{"hidden_act": "squared_relu", "norm_place": "pre", "norm_eps": 1e-05, "tie_word_embeddings": false, "init_std_o": 0.0, "lr_mult_qkv": 0.4, "final_lr_fraction": 0.0, "dataset": "wikipedia_en"}
Each number is 128 + 32 x the weight over its row's rms, rounded and kept within 0 to 255. Layers, rows and columns count from 0. Numbers have three digits each. The size before them is the row's rms in percent of the matrix's.

# layer 4 MLP up, 768x192, rms 0.189, rows 651-687, columns 0-191
101:064086144099097151153146158151129123145159079143163126118178184116072116206131176115148096096079099153144133139163109140130134142137183110136115118171165138137107175110133124080104161167130152142171099128127115127107123128166151119132157150156187151141102106125129094147146169105166108089137055087116111125112143144133095105116128093160161148135161132112128068120193095155136083094086137128097033148128132177103134145057116153097190149066153115115117113072138090136081139149126237132145178123068155128119114141118067130085134119153071125138138110156194106058113150097218125134
103:115109213098131104069121161134107146103113041113089135119160168133086105141147151046146056102133079157132160127152167126111135071145113153157144153070191063165147153163150067110103165071121126109143157164134125164141123136117152079160123134143092111145177131108093114159202111164105115086138140178145140129139125173181110137100139140121204126104150093088119143127197184104098131147143108154172119137140162107173107140109081114115116080213139112161121173128170106137145085141148113132122155143124177080168097134169093088085091149180153124127135158148107159077173172090109146120
126:049128113085152124125103101106113157115171122127139115078096106110147045157109201180144097152103143157157120163087117155089093135116136144166112118160134134126102138106134099115093132137119086161173134126096111138201152103107113127143146134148099112140166105121127175253082185106045163177099086131101180099141188189171136108140147143111166109180139092166122134164126133135100084059126127126067116149150153152128144148128111079090086118089182157121155114086121134150166137135104140159163077051120139175165124168110166104093129150143141134138115177208137134130152133131172116169
096:090176089128112197086140083147105177134187107088153125068125087170128170128176111113126079152084174150121132225099126148107113109060132121148176159151149093124179118143209129123126181085084112133104114173120159129112119125098180135133091127151111089145152131073054123126121130151182101177081130069136163060130087108064160116149162093139146127094134147125114117092119132087030131141123134143193169136142179144144113135141160122165155130115113170162134131142141134112154081090070107146136106102174149135105178105107113142165122164158143117111088140153108122145103102112061180150
101:121178089114133106131154122100156170050093190094101135141182193086124153068150151137137133070117178140135144068137112126181144123141120122070167108153086120166157134093159184163136133100110107142104145140075110072149129076102083129139069106099171120118108116122099180110173168147145125059115071188178125134148128160155151121174121081109114105101149150142099175098145096165122077101146084138144162118151166151132195117129119119068183166085135159098089145120128113149111156128118088105118113063094169120136092087132138171130158110082142129075105070166110149149186108111119079195
080:078121072110159120184133127179139153106114147161125093168134150100196158114086147172065125175101137172143101183117145143101118145127130153118104096151115084152064097122128099100145184130139079114137148168063059097153194141161165111092121164103130137105137061175147120143093167117066154110066188113079134131119126124105107097145145122122128120112137094060152084149147188124164154044167196155145088116167091156117096109129125126126156120121152145105157105168093093095137108129047121168131116089111119182132141134166101088159130134127183065140159119061113119078137093144168142126
105:139159169142085130165082148121108154063169182164077113137110095127123088153083151108162107121142063127096115114160145101160100128142160115191105125181113120134160133184142119156138140147171145097141109151135172136094178103134125133136128070074138092131139146182111116106127138049122139133154180110137127195118120120171084117147129141038160138112145112134160114098144122225175118119171102146087105115149121209150147117040117145097119104160218147158177100123126171130134172105177090122084073076094112127126151106155080146107136110117145116061114147099119202166118150142150146150
097:152114161148090130125141125114116101082092146146159131155131154173144164170154110160185141095087090144146116190109092119113155154113114117129116136099195186126159174134154150119156112133192120172120142080118165142144090101085229087117162084132110164117143133155112138108159128135129103197148187129119182136109090143117171091102126117118124108130179122135197051112114165133116150130167175131091145127081149159102094076105070142137102126194143105135126118089158112099189154123154168149136125093158192129157073105058139184093199139123167108131146109096182178083092099101181110167
108:141165140115125155076151135090099071088126115163178149138103146117149123146101145166190104107066059156136119106127085084095133112111125131146080137119173156157182147134111156140130056137137118134088139115154100185148152121119120145139135142065039085142112118080123109107164192156173097154170115077129148122146134191124146157097171129163152119118137115100129112162065126125131155162125109151166144100098081101086179132134067137127122121118219133118056133142155089106142152174102112157114154147161220148142166130093196147137052093144197178084175138108146155132114111163107152121
100:114187136125128113137138167150088072143161109125137107082152126132104147122114109117156127135165194136178100149119126142160046084078147133074096142097077142163213122151087192078144136131120104120099127119097108066182168141127149144108206126156127060135095113054097140115188067166128118123125089074081130178103087108101145106109072152130156150193108096160073148105117065095162179119127108109109112196121160155131142111085141160146161118122135128156131159103166131124108158173107141134081173134138159153114082155170132147105128112118131158131151114196150090045141135131116098085
076:114121142163146109133082094087155134104123115135170104119112114163145100146135166100123119106067147175173168118130111191154099124140134126142034151117100174067151133107090159100133166195091119071134173198154126154136146153107094122132100140109143165101117137172089153124155103143135207153134120100123124141128169159103164140122187175079154153165171117067132060177162112132115137214106111170187169127126182092126136104110107103108083082095158164148130115164123094133161144163133139203147124154132089090071181113187144130151128179175158093096115169067131126090164119109109160110
102:143085131120137173167220194125127175151084154134136166125154149096128191149104058110157126146117094101130123114110155185109109153133108148103119095091155160142151182185121139154100111109123103114162216172160129103032145144105161168124127071128156139128160118102093133132130135194163121111099185112164116099154134152104130132123200111153144146158077073113143136124149150169157071157115091178098108127163156080068109104120079112153096102152128184111135089118122120177140122125132119116136132117167168122082179091154153121196137049178112146148146147173143143101185171131187136123
094:114122151123084135073087137185099060113156076167088188122071108136159115174076128100092137132102196132140146166086164096123124084136062123078129156148116138103120104139095120138080117218136136120173154147180174116097155169126140150150139121134169107151145100157130142169091121162102072132059167101143182191101113104090127096180105171152135093166100114103167170131096165087189090177068070121131139193092097133120154126128081144094156170120138185183152116106141142157132117109138132163138111128078145095128112163136137122122154108138124117104128135048107119102176138082170110161
118:163129134109133137039166114150127138135137142133148121090124123138128092030097120098157076163116157116118153162113087060108153188139039169128161112164128101115121152191115150198172077122129094108119139085151106096118128132118137090062160138102160122107089157131153106097147126051170105126076177147135119118117136062167103140127134154134177145110096139121111099162148069150153065135123113116162137123142077134121130187112175132146101103089139149152108143183089147145105142169129204175099114146150149153149078110114190074140140090153090137100151122085134132030134157190126142116
119:128145139164108173146112144116153122141173181117136162098086075160128139128190063118125181142136181156128111150100112136179106092071153130134129104129091148089107134122098173067087139125178112083134083169078116123108165070139152059123147123205093061143121080159104156120091074148148132166116120147110144111121085170131149130102129109122108158181167141083137121131092109107072108070154140117095180106119093059119121111125063107134082112129142127108125134067093130071092149108170186162103150190162132132179130121109115113133195141162218114146078151120062135104132127126161154161
088:113134096133178138081114119157128103121149084083151130157175104119137159092125163146120127190158100109150198084143121127112092082113146147106136151169154168154133156160174179141123124115114112135096166143084126101164141131144188127119135156126126176131130107149065076144164104037150154131156158078167101120192132115101148158113174107171090156203049156117167120172177135191107060117081170141088143074103151165082112102163102160103116141128140136069152130086164121138031118179112122133121051153125150090133049109159155107148114104129127150122104133187118145113108130115145152158
115:107121150134156099128132125072095129120131092130081187158130174164147149110134182137162165115125109089158132160108191078119144124149122117208110104126177106091175140164105106102166090180134162191146158170223108166154161066107200106153135093098144076165134067136138122104210160203149163134079164107150139124119079113145117153177121117130090176137108118106121151164143150137126141146099118168134113129102108140151090165144136093150086073143150119112132114215147128114077068159113099092134136114116129141157119055195144132145071152150118133178129143171139145140103103123106074169
096:098111090122109077187191099126176100136092115106109121127138133130132140160111083181160088152141139068130101130173131105098102107101071075076118140176122075125175097116132117115104120073104133077125093166092141145103137147187170104154081161099148078088116129188084109188132100119167165136078091085102157105040099100123136094121145087120087124200151142103080101139170164191140123139110063106113154115180124121142080139108164175123146139170150147146067120118161117158218101178112153141108108131136127169090176105130123155168120128099084145083113117152142083143106168116117109172
098:165135146097101117132144134132207100089144155143195132157136110097138095120081128118130159124120126148193176168030102118148145099155138117124156154124137167115173121102135098079121109180140113127141151138083085142129098154140144122097131106125163054147072139067123092210157130152058134105101153112179149120129135100062113202165112154116097119134108097120124092144163153130069166120160137101129062108075117175128095160133082067153154186074130119117110069160139167162154115123149114140106079128160108151124161116093117144171153167093156111100112166089126125061122207115113057105
015:143103088131154106144075105179116128109169107100169131076140149113103095135157090127195125082127129142119165124050117102163105129129109158167145128124111121084126086115065154103080135134141143112113200123180100098160182110095139122149084103141128086084125112073159119130134099105148084128133153088185138126122147144133088106168148138110184144190140102150104155117140162088178105179126079166137101107212135192029125155102124081077118127084157103073197117050172163140132069144136168158094146127114081126110114100150102155133157153131142153116149075147107132089072157119176107097
092:106197107112127150104113201065147168134091174153167135084089120132043139133118094118055101095077128131098054177069086095097118124158169159067111132132121144118172131182097101159128144178103141112099115174112133159145076123090167157140139170099116112101149108100133066101107129076144087118130159134105146099175100088191130175120117168096081170114147101122102159153092095116075125114146144166105100096136103132106141169110124129124084090136171113104116166109149094151201138151134110158122148126169126098133113113102188144158144079186115066176162088068121106095152102152157155095
115:056086120079094138126120148119094152102077074116164072141159122131226109067117176145127112097143141141145087114050136089155105155118148142136118141135157149131127083194086098123074135064137074109099142151125114182183103091039122153093104119155090156150138132143138117152140142096124067093128116095082150128147106113158168118125091143107088191155112113171101110136122101055075166119102120133141094161078085111147150154107165125109130100163197165146134136166137149119142166068076118149106095115174094092124106164074102167115163129126111170121078163113117098173121104108185141139
084:121102126180149162130132109118152117076153114148144180171173162152096114166155113088115122138135159184117163145144086192110112179118094092064123097135076123135120118058095144180110092129108115107111162200049136149172223146140138076160118142164111097103146099152093109108110133119179093124109107126164133072129100113155057128123143172113087117133065180139127133114188141158151174116132132118120066087130118128146229165117110101090147133142118156078158140117157100145140104140166193201109092140178110087086137114150121145133118131083169165160078174119126122163123163126115139172
101:118150125078152174174114217152110191156164181119183102109084107119080087049157107150114153124126143145108104157132080135089150162154151122100143089122129127182115127078146146120123114071030144107177112156061112064076097115128134138130162124117115112157076098127091157159167139129127102086124084094158156096160165071095196135056146135115144122078127115109112110142171115133100134132090163122136139163147157126116121088126203120136126086144108110065111152120081177096154122099114142112158132107187166137130160048088130139124131167113139180106135125157142058094081158110128124104
105:113091134149107179160130087180168187146083089210113201131142150144119188112104139103187099148114189114130078092100110110136200183123108117060138120154138114116067120126175201181126085089125151125107156171084125127179131136188174132177108130130113122092165111131089070165124167162158127140146166108127122167115139134163107143082140145130082112122137110127086126134111207081117142088112126152096141140119132127166201126129110103104108129095115153127106114124130118119163145115089159124087145143188092072059144082080142118068176137128180126107127158169165151135145205137123124157
095:200059121145124120114155101143160129125135094128104108147117162156127151176133146091144130172113126106109089145187142132130109155109167157151111106121154065118131121106087132173132097147124158150143115180132139089207143111093172145205148177110031097151123132096161078123081131143102100110163092105110121151143199124130160144095123123165123147146214168087133138140100080072144087172128132100131075113125091129129147070132112099064133084137183144067106124098098155087098146113092149173095160146175117109140114156135095136144157064138109155088145165150188157103220101134179172098
113:175115152122171117123173141126109160075137191129119108085136152182102185148157096107115141095166136134129155130103094152112166115098162116144132161163059098102134093142136179115133109127154146062149124117070120208101123080102160184147180212153087115108101152163156156100094130110094125130110091144145128117086171150141107119176154145172125129102113151153141148122092139170134120142158099092079102176161087095097065145095080171078087062086138133150118046099149143156177129108171055101098127097077126060130146080129100117113089116125120095109123076129108174113153117143191094093
103:138140102080132131200119168164090196105084094133149140124134183106070141104137121157168158167157129194191182129128136084151167133135154085130093077059092104113117138121125164143213126144116139110162116060122184123105124151112128146117124185139188130097072091124095133166135176120152078164145160157074119131092192145131169144104181125125181190153110080095117164116122176060121101119147090114134135090125153196141124131161122099089121143103126146084146133108097104097167121116116120084092077124128118100150144071154169154153107097108130224074099117110143138142118141146166156130
109:135167176159190137096115229100142119132153121128137111133141155128104158163090050113151114115158135128132149151141178048131086159082191119157180133106139149178135104176090102132122153105110084099092183105155135097158113095093130115118093120141143104140088170189151178128131154153108139180106133128104176181100169122185122053126070075190145085151113140145113174199113093149126152069156149153120135132152110162193115139134097100137171106102092137142116139140131135143099127152113109101088067163162123143164110095112125156187142157143136152052108158199173153126131157174100124144
099:135125127129161132060140060139146162103144083147089154098095155123133140139104163124126195196179125173144142116106131125100167162138094112154160190121155107081164111126107125073090024087141139137151144143125086179134094110118158140147156187119172045066104130078110145148136183098186112144094144080211147110134113094167151184115146113103119146137137112097120179091123199106090135094063128155134162152135138090101177164173105125111118175101159178166115126102136152145143143109156080100094070146147134103133142127124121142082106155141151091116126130086210137171142134153085123113
106:098147188192135118150143136120172127148088133182101143129053131165067167127170171144129130154121077154123160159082126154158190178139123146097117118189099173097105147105173140165110110154129161150118129175099158137089167110131130104172148162091108135127139140146161129163143162146121212135171198133138147101086069113150143131126142079116110198078143171151156126152117155117043114058170164190139178121079125088085164157154109146140123133180079116114156155133091130109119124103096146166129100049155158123154147096076138135154154127204133147146168163096170148102152122149149115166
096:148164052106147157118214124139109182154124135131093184066169107122138140112121103172062165142083155124074129122112154098111122110191124119094143182158122097166123147120102076165090103128127120131142137196090167126167124120184197147104099127092119078121142142154163098118085182127156127117120121094126105153186100126099106128150185094141130135073129156141184078153145091089097148097126085096150154130169094156148126155117120140158112130152126076170150124099083105172106085106152097118137151063128144134138123124193153122044104158216108178130105143092152135134144159031146119135
093:133151126131107159072111111093120152129211181140120129125155140134146121139106095199100102139174159159118192166120165159154140111165131159106140098141159059135119155169093194085125141164127060090102194091071132134154122125118118102153163176147180085123103143162163176109085128129108106153106147113131087101129147097107255055095151045174103130138125132072110102125115089124179145134115121109146113150138191112072071092122158162187082115124050174125102117126111143115149112154117092141155133125101128124151137072129137170128109152102158094170135109136121159101159113107105115147
104:120105148110188140116124122128084120162123118126138099121148138103091170057087161143109105163144132150131064101072099109129126162132118114126124116129157077127113121137098139081086124091156150122147163121128083110128114160109135027078163127185037088156124183141129117121137041152108117131146155128062119135160144170110158087124149082219148076149162164166105098119100077087154119111160065086158119106117142120092119148093241134159153124123118120106106156072083172113134083113166142118154142117094090097120087116117137130092108141126107202161102190133133140157129132121193139172
107:092184132171103208127094104122109170105097148144193207074097131160092134100146092191128115118053146130164158129138079148117139144079181103114085134073162116117138092089152117112149131103097176144103091200068116141081146108134108090146119128143132138096133114146133061134172155127139137158202114058159149124127132109182158142110133097136122131077078159168065135145128099127121074054136145133149123105136115150087125183088133098134130140118193110134137147139071110143208121164098218136121180117142131135169109131130142102099129131164084145120142175140161096109140156150146110185
106:157114185176165116102132093120114111144118163137169161102095177108082122131055148089134108065113141147132118146153133115135137189108127171102151129139190103116164149170112118135083206110161145078208174112167170167137182063180129129126138126129118137084162132169105116101151138112140155144051138069139145125066130077131114120106110087115152103118109127059115103152090133109186103137135021155162114148155087109138145116100085076114136147134135125184089111102132081154175091109141107113186094159148118175138107078154139109175150137099118197133110149097152174145116169084134126175
108:167158157111118161110115181120109179190171179174203142127113146119143191085165203130134116141019158156189125122141120093132087174133143099152143154131154124110147096104111149154140094138121120062142122134101146168125132093160116168137176098131136060080119104084094119126145099114194165154162128116137130136156184128105100132181102106134102149158108174142119142166152115106114098149106086128171123101123064109163096145112105115134137141122144049184123073143172172118114108136163107174049095077127101190102166182117117095101114133120169165125142159105100083144074109153079155130
# layer 4 MLP down (transposed), 768x192, rms 0.0452, rows 651-686, columns 0-191
105:092157181146166172140157120198132194176115069103135134143146123110102070134150127139124163146103074160031103101137115169140083137118134134155161101185152132112092092117084128083111139144190127185153101088152166119122141097121138084146042112148082154165135149094126147128165114126055166159130097161162138145101148127148117087117113110101084169147097057165141124125131105161126130158108137159155147139125178147104175122071097084130187167128135108098169081178164097179110135151128160080172136143138063075125156143149161177119120106112112166122144093085138121131122131164175046168
104:148128117163104112113081158118128164138119087119168152111138151126072117114187144108109158161134150127169172078120186144104179102107162102110094117138115121122116133101094170112164150101153091118203151096104120131093217166149159142142205103108079075125157142120209132069080153069192099134125108117160118118114186088115111119119063199113162119144154145095169174109090138111102136159146102166104136178139086110150200094142114146141147169147160124124155084144133080125134217131153075119113095125105138092076137104125145083154138067131093112154120168179167098122185103109134096154
101:118101132092101105115141110099187082128110100141069134151136114127148096111139106148132104135116111144136114086137139153125098101137092070100090143109124124166131129093190094104116173155100115136150074140106074154074168113032082114079128124133133174158196144126078093084100208146142165130147104146058072196152133125120055174090115106139134079153061126073163124093126185153155130116093129083143163138075160104191104105089132097119096146154172111177159138126131081193108129152118090104105126132116153197117149176103178118115107115176147075169157140130115124114109153146094159082
099:131134103174048165141140113161118110112139124106097087173121105125150104112168137166100140091181118150135151073132083128082131084062118127052163070104144127165076098136109125086139166136136162156100130159146141086108137144149100142094122165157159161113160139125126041067114104189131192102081123184177119174128132128058178131163094151113211122128140162104124136111121120164142179085152129126101137163108057095147111113116164134094156193109094104128132146076137108125110055080117171107109173109188062109140149123105145178150059167096112113128146133142099159131120143116153150170
107:134105166114138132133180128113116110162125101167122130088145106103127133110108133138136145060112101142172110154073181121074064092094103139105179181143107100153088157079068131177110112145230093140103087159145108137133125047109112125151078132120084113103098191187111137146115153108080187186073105152148166091145113134145090127101157156190175155129120101150132148070128123132165094088122213161149139129078133104088134079120138099153123119124133094106137039114179099158120103145117154138139117091136120147134078094096152102121107136120107147179192187093115130177103122077129096108
088:105103143099141128166143115102124121154147115110056114129123127143173117143148146139069187127199117158061125118144111162079161113157163106109061103083139115158163141118196104107152160230095131122092129166118139117080122127104117124107117120164216162159109108087128121150077177193173214122091157140116132156147153088126112153098150087130082149133153128134115187052087098124125072086127099107116143101130146125104078083077113135121134177100104102147157111151122089112211124120152088088120164073077156194110142118167168107125093134138140128150166133138119087085119187117126117147
104:107199128099180092151120121088168165175116151138127130112132134084148151104047160113096161194109149196143097165114116088075141164095125166127117084144064199117140078132255099074155093124146103095138109152083142130091129137136111134092135145120134144119182120119110082106173191168135144119146140131079135131117117067129130126120131164070120109121179142187167148120162151109155085116166171087094090112148095127135106098130139112078091121102133111116119141136135138105189124083159152138124112147127131177081103046150143176113086143114157122104146100088142125127108103128122169123
101:145122111153173166123127174121127153177112145092130134129143170084133158125113085145179107175142109122201163126130168119133164162066119124118133144125142140108181067175148080187090107074109164108136162101175124142097184125078139128101097113179125167093195105108114143117130154145116138109157118080151139143108135122114130097177179093046117114133135176148153160146102128093054088125107067132101153156131103130206124116167123161137141174154118127145158146124146090111140165102083201137134162120105148148186053156135149138095146184075158099112155189167123167094138162163202112063
103:167227093107109163152097159181132056150117150181138096147082110087127111136160123129120120161089131108129117075130093121117192167101110171118115097099083114126133119084133123098025134094148149118147115123089122133132124188130144144116143175130126120167161185087169084144121106187133130095159112102108138142126183148091134079164125130139159110114150138149118128106149152145116135140147186108088125149122137169191190124139144080145167185214161145155051144102127102109118151185141033064112157123133090148100113113151125136132126177141096138160162125118116158190120139124043163156
095:124152116136131152158144141125107146145143165135156129111199153095141166125125125153143174211078088143175091107154105118137132113094081113121157085139080108143096169111111102163132233079145114099155111125171142117152175113147090111115121190192084142111110149177120063077160103195085108138105127159123103144092191096179105200051090080075144140101112106037184076060121129158102124081102140137165133129108160115111116131123120173131148111112130094149167110085109114110134131122174180150118104150094130114100157148154107146152132145142144100130176088159132182117115163172168137092
084:124159072147129129132113115114146181099072130134102078134128100127143098100187081137137120094146177164126203091168095126086137054120146117154119182168097156040141137085120161137114152092091106080149081149140146155142041153152117131175082134118154083128104085120137132076093112197114161150134083091145204161127136122131122129127161120124135160090120154131141077136143127145219106110164075156141146089126133158174120102084126100142143113146202125110118157101142133127049083142147107070135143113201111112133135110128176132139073187096177102142138113073103143137165172117131108099
103:138112127143168107153120182131153160166090149098158064107134146162158149123107093114075176127127115113089145135143042090148134135134086114102141060112117067129178147064218137112133152071180088176140162115110170117123137109144101167153150103181132160109156123131134157113130103115137187146130164165123083064134185147140185132067131122175116167109140116088109104099130205148127087088083152159074139076127106126107158138122183104120126183096156208143095113155139103153112093184117103158108147088088150152102185157123131120153109147127201101153147111077105095129076153111165122115
094:067111124126147126107119099109099122106115179172111128102135129131152079162163122105109178156106119135068105126161156126107091058123094142121082144106150203151108128133103140169086067168129158132115142027138116104156123177140110135048129144124126118114119131086175106104139103102101137144102133100100122134121094136149080049151175139145092187118136086039145145105086118131155096103095057077156134172055117058115180119160132147143096119104163147141193101154120148153133103087163131126100097200145118134147130116090085092161050169134154108140091177112167144145180119104125130162
112:130082123126117137129137194169144133157076122143111154124166157098071092160082111118109136122119164132089168144191092123172048107137087109163186174131163174169201090135085134125131123126099142064076099132132171117187159071083120131095073116124151190107132125128183141092094134054141117095145111129123141046132066070086119111110142157173155129095090137144073097102127165173142127121093173082153111142136163111134130140086141114136123132136137155112146109141135145191131170124155150107148164190174162123148066164090147102147111128117116122088101167041126137128153139067119129171
119:164091156099121125160138141112137126106075160130159128099135123118088130095087129103189162077175169091142162165146191190181143096096078145144110119147126103151116158145137205089097093159108087076148161110159128089147176195197114153149118153072154092193120153147096134112136099125156128179106138103101062124147111111099086148137130078057106146114124124135155176205067185118104159112110192177119111153127143083151138051092078113135135124132171137167170090077106133091099163158186127097098107142116138123153142080149129126178153152120136149159173134132147121111146133123106146191
091:130109082123146114158150195191150156153143109090150143096136116071156123137154092131067106144115149135186139141110162146152146139141118170148151181085098129073144166168137136140155117130131115129195148160153109137186164174186112092170150054104139097182174146142136144116103142115167156096117103172144140106114170186127126093121166133106166097103120159091091158122081129092132095047148131109129181109145139073181133134135091137188141123159153132155115089096099165073123157056131135079080197137110067165092135122090147142182134151114084108115168191088147125133125054110135154067
102:168155139150144144163102121108182113159144114102093185126106152212144100094113088107190147091078118141103138126106173189139125183122140098077091146124118158046127089088101130111109114090208121210107161177179119124119109084137140132088127202145112162141104103135078134122142103071126155101192104169162132071139088135089089121154101101157058125110144140130102125133120149118127128141101115130103125133149145179187109152077141140133134151077190157112093141173201125119128155109124069127149179122117101109124137100073042121128157135120112123169110136174145177160122128055105141117
100:161168082151155205157080112073116089139112088144197109127083128098147122200107123117122097115092158091060106074153074149119116118106082101123159083126130114134168183098137091125095112146117164162122136107148115080109165120098101112138108093122123162114125167139132177098138113132155106066135086163112095131145112158086108093129167098146153142060146138137121101128136107086077075097144191119051121125139086123093107172106144144075148095194129096132092118099209146089131156129141154149085130116098097154173101113097110109111141197128131161098206089109112160131123167164045176105
096:089153127134103109080169127127157096150169107072067097056141106114121138082132107144111113142113193132147041133120213133111136142108089104117152109099132135102205124125168097110130123130102175146168105092107093133066144167108117062152119102151176089085106135149088109170164163136085113096153138134125105164163173173116126133090148120174163132112120151084103119160126121120094119090107103162115094153098209123139176178094081160153178122076167150112166049152130097144145161144108044093082126159098099146108176134145082122138065147097111139170127142143124141139104118156138072065
020:150156149175092075158156203148130145117127155130112095141145104112083177156067092132174176113189176120123119098125076187111144156095143146080106102189090140142185152185145151154119130119105132158144145148143173094170162117078167185167128124134134134177120146140077140088123099149095141139108144115126161109205112172118138127097141208130130134135089101129150126119121126128150125140127124089130099130144102095145103106140126151184180133077169124182129103132132128138165134126107127114093122079203068153165126156066092178117146150234161103073154141123109128173230165148135147143
097:124223138120154174072152135112120129127101072099127120111151105096132110114092138115069103138166143125168124138123102113160126172091147053143148122130104123145096144163086085110124121195167120124095155086123149154113101101157127104057111110186102163173191150183115128130179138076210140135182161087103159102145151141128149166154137194112164149193118110098106120163135140135156157081096149142131105122173117140159113079128181166139123181112190103132131168089164090111088126180091130154176164136168110162133125162163187146185115075132131133194151133174113177103095080144121136079
114:132072186119113149066212133166163155145130192101149168111132095136167190104130132109155155151091106138169101143123098112147090104156020063128160106189136074083102119166151194129127161127146107140142158106130191141140080088124133168142133108130150148128137173147098115154136110076188197090081160136145132095136172107156156175156091174116142185139141122117130071143138140074117109074168106103123103127128140130148122074169126094123116112093134102106157141142160096077149097082065129158158171144154152163056157097133089100066111119141149118155102125095113120167128156114143076132
096:180134106124122108151176147135180206194176110137157116146151201171105123104119170105146168182132124075180118141090106142060132171077144119076130144090161152144061114088188107142109096182122151165083130163105129074159135159109083128151124109095119160078109139164108136134148127145141138144035137151151100142143080145112145164092132090159117155162111146179107101120098082128110128071113156129126128153096135087147134088149216130074119124153129180111108172083106078122092135104132134166143143180116113097134163161160083153162108077084139116079116094108204141143133098110144146183
103:103156098141043096183172093137103137097136171082107140100168168129153109100161111156140135136098180105102155135152161093155047133164131087127117127106140140104108178168122135125152094072096150128108059110153122122140091079133117107144156116103072107129171173077105135151152105160157155145134166100181161162108143150110195089113171062112152101154185116119109209097125130118166154112129161136165122092147114058121162157152163112146150129161114100193135128168082087179086149147085134163127172117129119140149164125122160102152126132075063094092169178089036144123150160111148081130
093:159106124099167131129109113156121168138151083134153107134144099124135164127093137125204112129142178132145135120086109128068167168123117117128111110200032158101060094112077128190104114130150125145133152116082147141139132169119088138088095079131174135135120123157152035088177165170117168136096151186082141148137153123143155120066095107111129145120135145120182140100072100150118071103188094141154114170093102118139131053134148105146120182110101029157106152153101132169126136157141156139115117149148189111044136156170160179155098121156131114156184119132127140119138111179125106051
093:087135179027124142164188108096207129096154139189179123154117106134119157132131126128124082125128177157101110161144174101118180133056127118169113128159121102131084139130207153115148113187146115116167139147137163115137069128151091115085154130143108126100149123127102138044100080122127061144108147119111082073153149125135116207077105156129117168115182097119151118109105152137079114127078155117129075103101104113147134102125136103180085120080170173076099100085059136188083101097102120099138154062065095128096097128138156147143105144098167148130174134106159143114088109124128091132
116:148120119123151081135075193080176128098065139162098141093077066190142072093156174116099154122105130122134069170047145158067144088103069118129141180157124102139171065136155140050105116125148142144129082071121147125070143145119109148092142121137137088117176087129093110076114128144146138159070128154157106128097141105135107154090127207100140158113087090119131140143096096133094082076156163120162106141105115076163101149125126142139127164126143125082134087124086114150110114113149108123104138164087108182103160147118119080092176169113144121074085133189137139188124166104189115182
106:117166092145109060169112084169152151118081161128131128113143137159117069131146135063180147107177104088089162178089153152134119153120166171116127184086134127116123168140163207152145131103073081136125012148123170108136122169145156126125148127135178158081096147103076127140138115145216134151163176142092103140103119125125176111148119161130140144118161130151122141138178055150189181123132143086129188109143111126130140191163107098131134158080111091150196170117137099154122136094153136102094170106112223132173087124125100124121124166125133130046165121144108098100095117100135133134
112:180160186107157146111097107075117165171161138162140156164124126118147088115072151191125115145129104151085116134152136118134080141159128183099115084169167148147134142127065179108160156179105107159161073067117122088074144107131125107061159104092150118094140125124116169090101067129166152104126104124147084084120125094137127146126088122158081147184110175107201170129088122107158135188129207127153130083115105130142130157090164117130070165057127112124133159146109147132072197201150115076108163149137088139103120052155085094121119141131174154067119158096155125159168133144116132162
096:121111106186146146129127085144088143138185045131129102162086139112137134170101145127107101091150160157152132120170163187106148112111097098128057140072124171113088128124099129173115146125112162171185092131124088169059121139142084095050158137116202123152118166103162150105081128092103094118152096125152148127160088116159110115170079141091114136157124125059127124114093134083071078098055165104130100140150153103117176062119069123163133123115121147163176146067154088146114159195150108143096115148099134160115146104120170163144110148090098117144103084046094158113183147174130141167
103:145140048115231141126169111138094130130083109142111158124116053094125128096105118139112135178143131132132129076172112097155137129097099163099192188144137111112130146120156175131115101176154109115126139107170122134112137115097136082182125097093117158133173164147094063110062077152133179164118137112087139133140117129103092121097097120133193109116195137112124094097200068098151051126119137142056106155112095171135101091107118137133141139103174127125145103086123116129144149094108072118145067144159171079137077133115128135173120189205113129156158084103087190072157127162155094146
098:139095162099162067119160125140143111092121165124068165089146195122125095166033051177093042161154184156166156141109144152156160132167161116122126133079053136124090133173133066142096116085177144102133089108188158127142094087099118128120151093193145157109133111163149095113095173162110172161167145119137158123161094093081137149074134116116108124097083112107151140122110116103179133095141172080077058079083179107109134107072136160065103079109135154126134146119084149129131102103124102127162114180141137139143137139126167119127129137179142157114125137138126156144057149134110168159
093:184186147057156092102194069121120102139094114130091117150148165143144077127164141168139174148079153116136204125131103100120093150199112166138150145091127129148152142083172104107095118172080145142140175133120133086147132153113123125185085172118146120111128077168111193080087143104125118107126126110171066114083108109129192111120158094111132153114136186162163120164125071094128131144150131202123114153110094116164150116115064060127087178100165099156087103215120133148128117082148109150092114142159147159111116119143053082074139114163140152114136191128128150095161146093145116074
106:174140158140116183121140147111187106125074122146180130109181091144149076096114067093166126121121156108174138193130105156138110086122121138089132098136137121134127198039182187150088109155086125131122163129091102127166155139150143105083175132132106118158038122138098172151165105172126186104124203086128111123178129100118173063141088182150112144128113110189169105140121097182129099163160140101127136141113099130114127144073079154073096107136106157077091090129085099159151107119110100159135096138158110121121143123170065147155192063151154133107157139127166169140090110181104100151
102:123116146114071154183187109101148158105162124135153101129096131191098117133080139127072151132136125144157174105110144102100082140102103078167197056081144130109098095113131139123132117121143105185082043068168075118104126075120113146125191079070173198072116118116082156176132132097140150108175131147154115133068109145140197105156135146098106100121154197140093175146131119081089141106115126096157125103129107148152116172129140105149088134141148172117152141198116179136121151167111142139094114124120127118133028087128112169118185142091070108164109163135135157081116124101134155167
109:099116179154162203171168117066140152096077098140139131120194121184100160157110220115170139094118110131115126124096115137136084135134087196185135069109128107090088165145119193107194133076149087070121152113170106152136078143133086114129158143105092145165085086156111073105146159101115160115102094089138096129098087121170114090130065098131163131133103179109133135126115128151123099141143136143130129133152098170096135133085079104069148186163135045091121118100163061128109102121159090108069131121143141082150092182139155089141116085134115090133172125090149127151132195120147155139